Each number is 500 + 25 x the weight over the matrix's rms, rounded and kept within 0 to 999. Layers, rows and columns count from 0. Numbers have three digits each.

# layer 4 MLP up, 704x256, rms 0.0976, rows 182-198, columns 0-127
509520496508538517471500519508479518465461509473475512476483433504479461512532505500501525498479499486501498493516456456507528457498431529525490540477490533497489514536493528473498515448491508499513453484527498493468532504511505516503527498487493458494472488501501520510483482494490506482510498512522508483504519532552512483509525506493490513471500480537519494539483516482492513530524
497482520501500525513484510491533500495488531464511529469479505502466491479469485517498502482505536475467514496492477470499510539467515507548460501489510536532500570586507488438487567485500507469476505490510519519519485486480477525482483478477453516442426515478521491457498551508477471509458494472508479535499449498474474514518509534508469514520545528463483531488467529498453500495467
499512534520548533533475479525476497515517455527524523522492469492492463517493505463522482482534492502504477520498514495514513492505470512489487489489484529523533511533470472537483508519503517508527508495546501487501498485488482454538480505507485518484504513538520485518460458483492535524500496590443517550571510476516475519474472502491493542473516476519483488494510559515500500479476
506502493533480497490518467496452517566466530505466514508475510488485540509536490487510527501475475473524473542432482517517498515446467498509501488506471476458515520493504463534491504467508514444527486480507527485481507461477516480488495530524521479506495503483500510499510543484507482491509521505517466503505509513480550504512510482492511476495545499513515511470520499478534519485510
448491463500473548472531463454512538518491526500496516515502449483488508545525461492524488524520523534484497512508528522478518485506517503499506470506550468538502508468524532458455524463503464498490505520490464539529485532467497436539503524501505517487508504513494478525542489495504546486472484486490561494499500524521515533540502538511514507518483528486480531572525534490484509486472
485443531534447502491472519497505549458465492528503500519509461489532523511528514500484515479502506489522486514474518555526469495490488514466537473514503485511538482493471520482486463510528522532513501462463495478503521476469514553482490474487537475509489521479499468488506500531515519515486491556477510497493474513493489491439529475506537515507536494523515512513480491494499481499502
500518481506514478501507502532488480459474518487549489506496553489480510488460536488483482523478518464483468477535489521525487461489499485488524485489518476489527476512502516492522493503487509488505503532519487483484478480532456507517532510538466503466518469484509519493524539534504486492459557511496511493504521486508469463481456494484489520492495488472538498481539515490543483518508
489495479481469504495511481520449467514490488516542482496549489474468514502518542497496450499504507504485515484464512517495492532510486470495503492495496510518493506500506498501513539466522493480516522407508520466513492510524487489556494480510561530523456468515487513515512513529484520513497505486510486497481559486508545483474490464451468551468476500484495500489520504536522461499492
458513526509492512534495488464478526522467466503519506506533471542488506485497513507497495538519511506497505507486500499492473493525550494529491506489470516490468488492512481480475532512506475503506508506483500512497506500492489514517508493499533524480503503490478482492464509533496505509486472513491521492524496518477474514489526488462492490524480519502505503482494515511488549466488
458490479513518513497513511450538487551492497493525549533506465515516471476503529498512512532517470481532495504476478538510512472518573498437477504507478489491516524571503525502499513485479503537508446488503528497533517523521448468484420513514540490525520468538564494518513551527513504571522485509488518498462500497507500476469512489509541518475447546468486494506461528514494476490544
487486526537539491481517482518482490480552540453514549488494539487545487529514539486472526524494494465504491496514509463515533534488497475507508524516496531495476563497486526505526500530526521485504470537530511497523503525512507475495497497527527490502510491524483464481519480486543507493489538500507460501495514476506485505465490518494518477506479488528550506496485447478503535509521
551516496503524506520463493485505513467476457516492477520548492508504521531514481513547477497534490494461507516479522517501539497521496530546501482457555502510490502517527489494523504490473506487501496500500516512549468464480491498504487475470523481484472534466478526476520529547479528510541505486480495506530529556526525494517436496441504532494517500472453501484518531482517478483487
510499513506501460511460507536565464492519543445496469483484478512482490516498457458510518500485535526518510484515489482487468458522509488509463544502473501458519503558479472463492470505481478517505510494482492478468478511511486494491470552485458519536526485550518544517498444505488478524472501483509493477497504493468481488468500488511523508492455500500472489538536474515497487514565
488536479499509493516516501537513488465496479515510540484537525491473500500492486452511516515490487481532508491448504522459527491523521478488499488494475503501502501508484478487501503456492514470500518461514511530482482525518477509507501487498509482563528456499524512516495484493477500498541483510520495491490527516497490540472516526477505494488496468529492475507477533530504515502530
478475484513515502499515517480539522452491509526480485478488469469482501492542472521497531466448474480546519498488491502507472475477503463542491488524487490469531487506492532503511495514470494555468525519466486507454463513475474468507494514507535477546505528495527469527511477458489504449492485500458526506509487491465512476481510532495490529509550481524511530511449476529467486532469
543535467502493530485507486480481522516541490526497478511504474497562529483507493466499523547498467468499455507511520501510538502504472511462517470474532547530494522453495476514518473496521513498546513471486449486476517464526511460493552473475496510438526525520457477513486495455440535501521517495502512495454586496534503494533467486530533513512513503506498505490486468514515503497440
516481520471443463500514530505459497524526502471526544486493446496532476529536487488523516502520507498488521511485467447504554501504454468510480541479465504505491452500499508509498489500470544564490506510517508548498490558521509526515486529484493573476500517503516505516511525509481491530495504500479480484509482511477517518491503498463450495484469492496485494545481513517498513507516
# layer 4 MLP down (transposed), 704x256, rms 0.0886, rows 182-198, columns 0-127
532479483498514482455535486467493486527482509520506501496502501494535523540469472503475489472563493446547501525456485476504484499508535505477498488462505515510510549477509492545433437537449523491496512468493461498519491503529500522498520479479500511503520431515481466483497536525530497466501554511484494470477505490483514484495503460479553532523528518499461518488491506500487466526474
508484529488482511490501521510499538469498516511527516499496472508510525472485510472504512503516498447448472507511500507477495513485505524494457491443533512507517507506435471464495504475464479503475477468517532517507491503489475507469510515504513513453501499478475491483499547510505456486511517485482473514526462497493499487498495514476502497523523512497513545480520507484484493523460
513503477453493455480498494496543479478487533515480481507486515510514520479476497500495511494491498520499521488516495502486481470493540504507499504521500458483488509502553550476506502482500497490511482525494479483501496499508506497443518509488492492496529477511491495505530497528517482477499509469537480474487481474485518499526514475515544474548480503498513521483508457506499478479515
494469528484525506557488497502505471478523484526529524513485436513549461497463480517518492504512495485525512513514551475522550500541519491487461518552516484536530516503452475492461487549502503536471549502526528522533492464557552483536488482489529464526491498503500488494491468448505480517488520494511509540462493514502465504491504515471466508529443472516524473479483484509516500511486
478486463499485476467472510559465521537515507495502499475503500497538487460521486485526508446535493491558514526533494523467474429477484501498497498502465558467494490494519533498500549534523472489519499491500497464506540554534477539523476535530487547481513463530519511508462514515501414502535473496503446499473429491521499514476501507442483522468487498473448481521495542515515547524502
471500523522489475561493466500512511475503482531487513568460472454519475472550470524530477486513509488466512504493492500504485478500477501478488525528521515525496499441463523493494482518512491496493525504506435511458492509501497502545537467488518489492536519475456470472470488483493495496500504505468523511474504528487516435493542482527491516485504516499561459536456511508444516433473
498466550499476500512500549518516497508538485512478543473468508443484485502536489530474541500492469532497549492505500526478446545531485471497457493500475500517526494460475522517517489517505493521487424525546485468516528514479538514538466524471493493502481496516517489444497468476525502507523510491508490481479516498497589531477525529474498504520470482492509488515497483485456471529482
512530510488515487499490522528493451510476507525493498468504491544516522450511473547471515507484475496507475475503494453512492545512465476515509475492485505479492519469425502500510489485497500518528495490529525481489485489492460506489515507524529502482459506503497515505521531516504457486501533460518515492516544533533502499531528478531471510500476495476502532521542508516515512497518
517507486509504477441522528559514519489544516495469513484465516457505492508506486481499490486475519484502505486505478502526515503475480501503507494515522464505522528488515528511525471464483526541497471502507486503541468491483505491472510520507469513524493501528528521507550473452488486502543537461493483477490467487518530509544459505537499499483473493491474500496496491507513477510483
498506477504499534532479485473499512485512495509517531469486517513511501528490488517511511478446495471477506467470528529490519520546517481457503495505470508496557531479558503462510514482506542519485514502537504453515494486490516514500490486480489519469511530526519503501459509526495497497498521518522511480487520493501530515477467501524543450492445462551448488492449506515486492502532
490524485441502490535501518456550471570497529533548483549474491504464481504506485543479514500550523494463483498481539519472504495508490493519488535480517504476498521475564495482509511521517487486477529510537531547461514511530520544448512509470483516561498511497494478505471498572537493490470506497475530522523499486492498489491493461516478495492514526489466486509514525483540491493456
558505508492505526519491468466463480513527483477469514513494518476479470499532459545525509493502501488479520522448501511492528503484522520504475502457505501500490509505560508488513484507532502460486522508452507480560483512481493509544491509466511488478484522488494520490519485516511491522502429460530466501488494518546506494534458492504476502445507532460485509487517513486510463490488
448517485510517500542489506531474484503521516516519474489494466533546503497484527507463476501509549482453491511504484526509503528516473522497503502522488497493479492491524528503468501502471506510496485485555466483461506485494451489530502506528507474518472514506456507507516509478517533558495541536499486473524492468497501511500502495475468464481462522520561475491491465518534490508497
493443499493495454501508501513518500518497506518460490521489486483511447497496523465571478479498492471477477483518498492516513473501523519494488493522512497474531513489627528467494501502472518495510530524524473515501497467485515508542526508492504500504493485523522510519486505495497474496498516499465504519512499477488462509488477470515477524472499513503510507526489470491496451465524
529502524491517488470532458515463505551491529521506538523506509520466522507526486463488495505547464517527476495482494481509470532548529482486524496485494503506482514534469469541487532490522532481527488514508482530521495494513546496485466484446508488509491442500509464480495494510543486466502502524498537505471467523494479527451498516494514478520484538472501479487552514505518464489527
530502499484522497539531529524516454461476464492504487497499510525508494501524511482520520464464517553520489485470499510492523484462581474469511509531474478502501504493478505531538484516508477466481504462536456511523504504499494483481513491552493489514501528526541524449484516492522470497474509515497509514530498479539480531526463509489502490491475544538507497501524500484445516519482
495528472543508506484534484495514479479507491518437457505509522516487486517475498500509481493528501507486511524538531524489501478479562524499522487505545519460485525528481488498485487538483442447492486510483501476534541486479465488514503508508543435507489491476492532457493472518478543492493505496503551504485524493529466494528485512514518530528520510515527472439536503481525491508475
# layer 4 MLP gate, 704x256, rms 0.0991, rows 183-199, columns 0-127
514528509487483501540474509523516511496491503512487469506504533487484544474479544516508497495506522476500495497497485482526539514465474516484476511469513526492512491546520476482495510530500480474497517513479509529498493479495490528503504519476476473486521510464499530469479501495479495525483496509507453542521445492524510542489492517474502532547505506455469525475471540501506478477474
481510495449479483469454492491551502503514503512435471507452571503518528462470479516505520511457493494522511483538461508469475459485501486499523521522530476509501489484498575482549448476490510482470501541515468494497507523514492502461499518490487507504533510484473493491543541548505442487500518481546492452470465478470517500530483492514500456522477509493529476515504490489506488513536
495495500477509481462507508485516470465516541506520498478463539490495508489486519502446453514479478513495497504479510496494493490532517502503533466484496484531482467504495509517534488506546514526516451477479509476513514480501509525511492542489496552482493501509524500484515509503482507487547524483477531503458473562543515540520523507521529466510519499489497491501492484530512425492511
538521492468450523490528516505511494480504499469498492489492530505488490498486490486555550480533507494521525489503509511475497531473532534534497476484485525468482480500531500497494531532509495522489522525515466452490541534540494492488470520483472519569511504520505494519518470534471454506515478508460479456496502475477496486474473454539486534467499518499516507563470496472511544479483
504539460488504521491508473505439495498501512452525548496541569524485530493479514522465479514516467490499492543527468448486489502524497526497493497500488485502477491517507491532522496514486492495537501525517556436485532520502485498465523506497491511489481504535505504510513523487517513480515471502537448487499509487476509502534475500459494477491517560494486478481518537494502489517507
497512493525576488527429553489521504509506493502538428478531488445505550526505522498493503528484501485543495538502532548530484525513505498510449515517535484494496451537487501528510479470463498504484515468521483497478489481481515530495560518480472505492508508494475478491465480463478506474455545532496505538532491534484469476502460502523492477467474473486506509499476481471468494528494
507506501475495492451503481529469466477498499487514482482509516519483493503481484506479480514496500508491525523531485521502513539503464472510500488481489496513500511494491457484554483484521505484505515465492546470482484464523480516517531490494531508534475469523474481509476465534507482472518523448562511501474514575522519479523529486512488492496531478479520484479506499496525506495506
482492537546530488523511488468478448513516479495521518488534525567515516482470518494495482515525450519520515516509501524490459467520528488466501528500475555473455501494485440524457524562515501502542448481488521487476569468473498497518498455485512485499485474485487487484436490521514527497458469503439570492507532484523465513451476512488507500503531436535568485500486497486509563478481
514572475525485527523493512485490483488462463503482489488433494458520497522514474471525481447478517502457549498514480493498504498501483480543489531514530504484495485460489521466522467499487491513452544533529487507523478516515466496509515507501480497508497524536471520502512476494508493490541517505530508496507461485494491523523478515486488490500499494502489465499509502536464490524478
485506525526522512508504511515435495496515485482497501498451458522474494498499490459480507508483517510524500509497483523571458548491509471533521475490498478566498506531499472497527495514550499515518537523479491462513488471491547494549495463516541491473455484473566501519536466477501504466495483510509466483499509536491510511519504507492537514476504481503487506427485460468478505452500
466539476500509527532490480498519474492498496491507485485490486483505480494477485489494496525512520515515495478518479496493519492484496522450492509507494497489521464484497489532490485507533488512525499546488503514494487495496522490514531509506454508506483484504508492519487491433496474548479495487504506487457466492532477506487524519517525487480492529493518475490490498570497506464503
504511479529483514497521518548489510516502440533519503484539476471535507482523548515503468489496503539517449513527501519488529463489475493484495537496478506496531519496493508532496513463557509485488512516471491514514545538481493495554525460478467473490483529517461485567527470463520515492510508543462515539499518475526531529524494514511490550460501545521526473510499465514535461545491
500462503487518460505462535506509508503519520545512479531464484541533482479485528506486456496492535552479525474504510466521493537471474531533510500500497474565515508479478474486434521501478491517487514517542501464517481512499528451472526509509487500482485511539499521515493481500502481525471554490500480494524476510481480513513536495512521540476480511483482512496509463440505489518507
571508507525478481490499509529528530423496518486475480494456487480552489477475474480451480506504493511499488471476500511474519494484507550488529512500501511478493516520496458531481507517515526493535491450510534493504499424493500486475490463482466508481488508452470521490501510478511510517499536464498495506522518530483498492488468505500477458496479510490491535520525511484504529458497
504481561458504441514491523514494473474508491484531509468512474526500488520467476481495463520471497499475493485504492506499474531474512511438503544473541515487517496502491469506518508500531476502505476450502514498527539480511508510478498491499498468497430536461519494505504509523466478531478535486461545505492523543483485484521525472546534514523498482468466498506546472465548448448520
546488560529474483488521537480465508484540477462557476529500523462507525498531493489481535494481507466526524540493474490473504522482410492497492538501444505501524468463493530515514497493508563489496484464526553511477493505522520510524495534513491544484493508472521480530476478501510528519488506508500478510535495511480531517508504475526505504460471504511492486571490485477505480543536
534531464508504557482517532485518492498518466511467482494496483447480479488504483465464512503508482509499500489506492496472503510493476498491481506499539494538508485458496526487530477469478489529486512462489485520534489519497485510480506515446455458493483484522470482488533491495488487476477468493485494510541440524537522483513490506514494494507476519485519555489523457510451506471539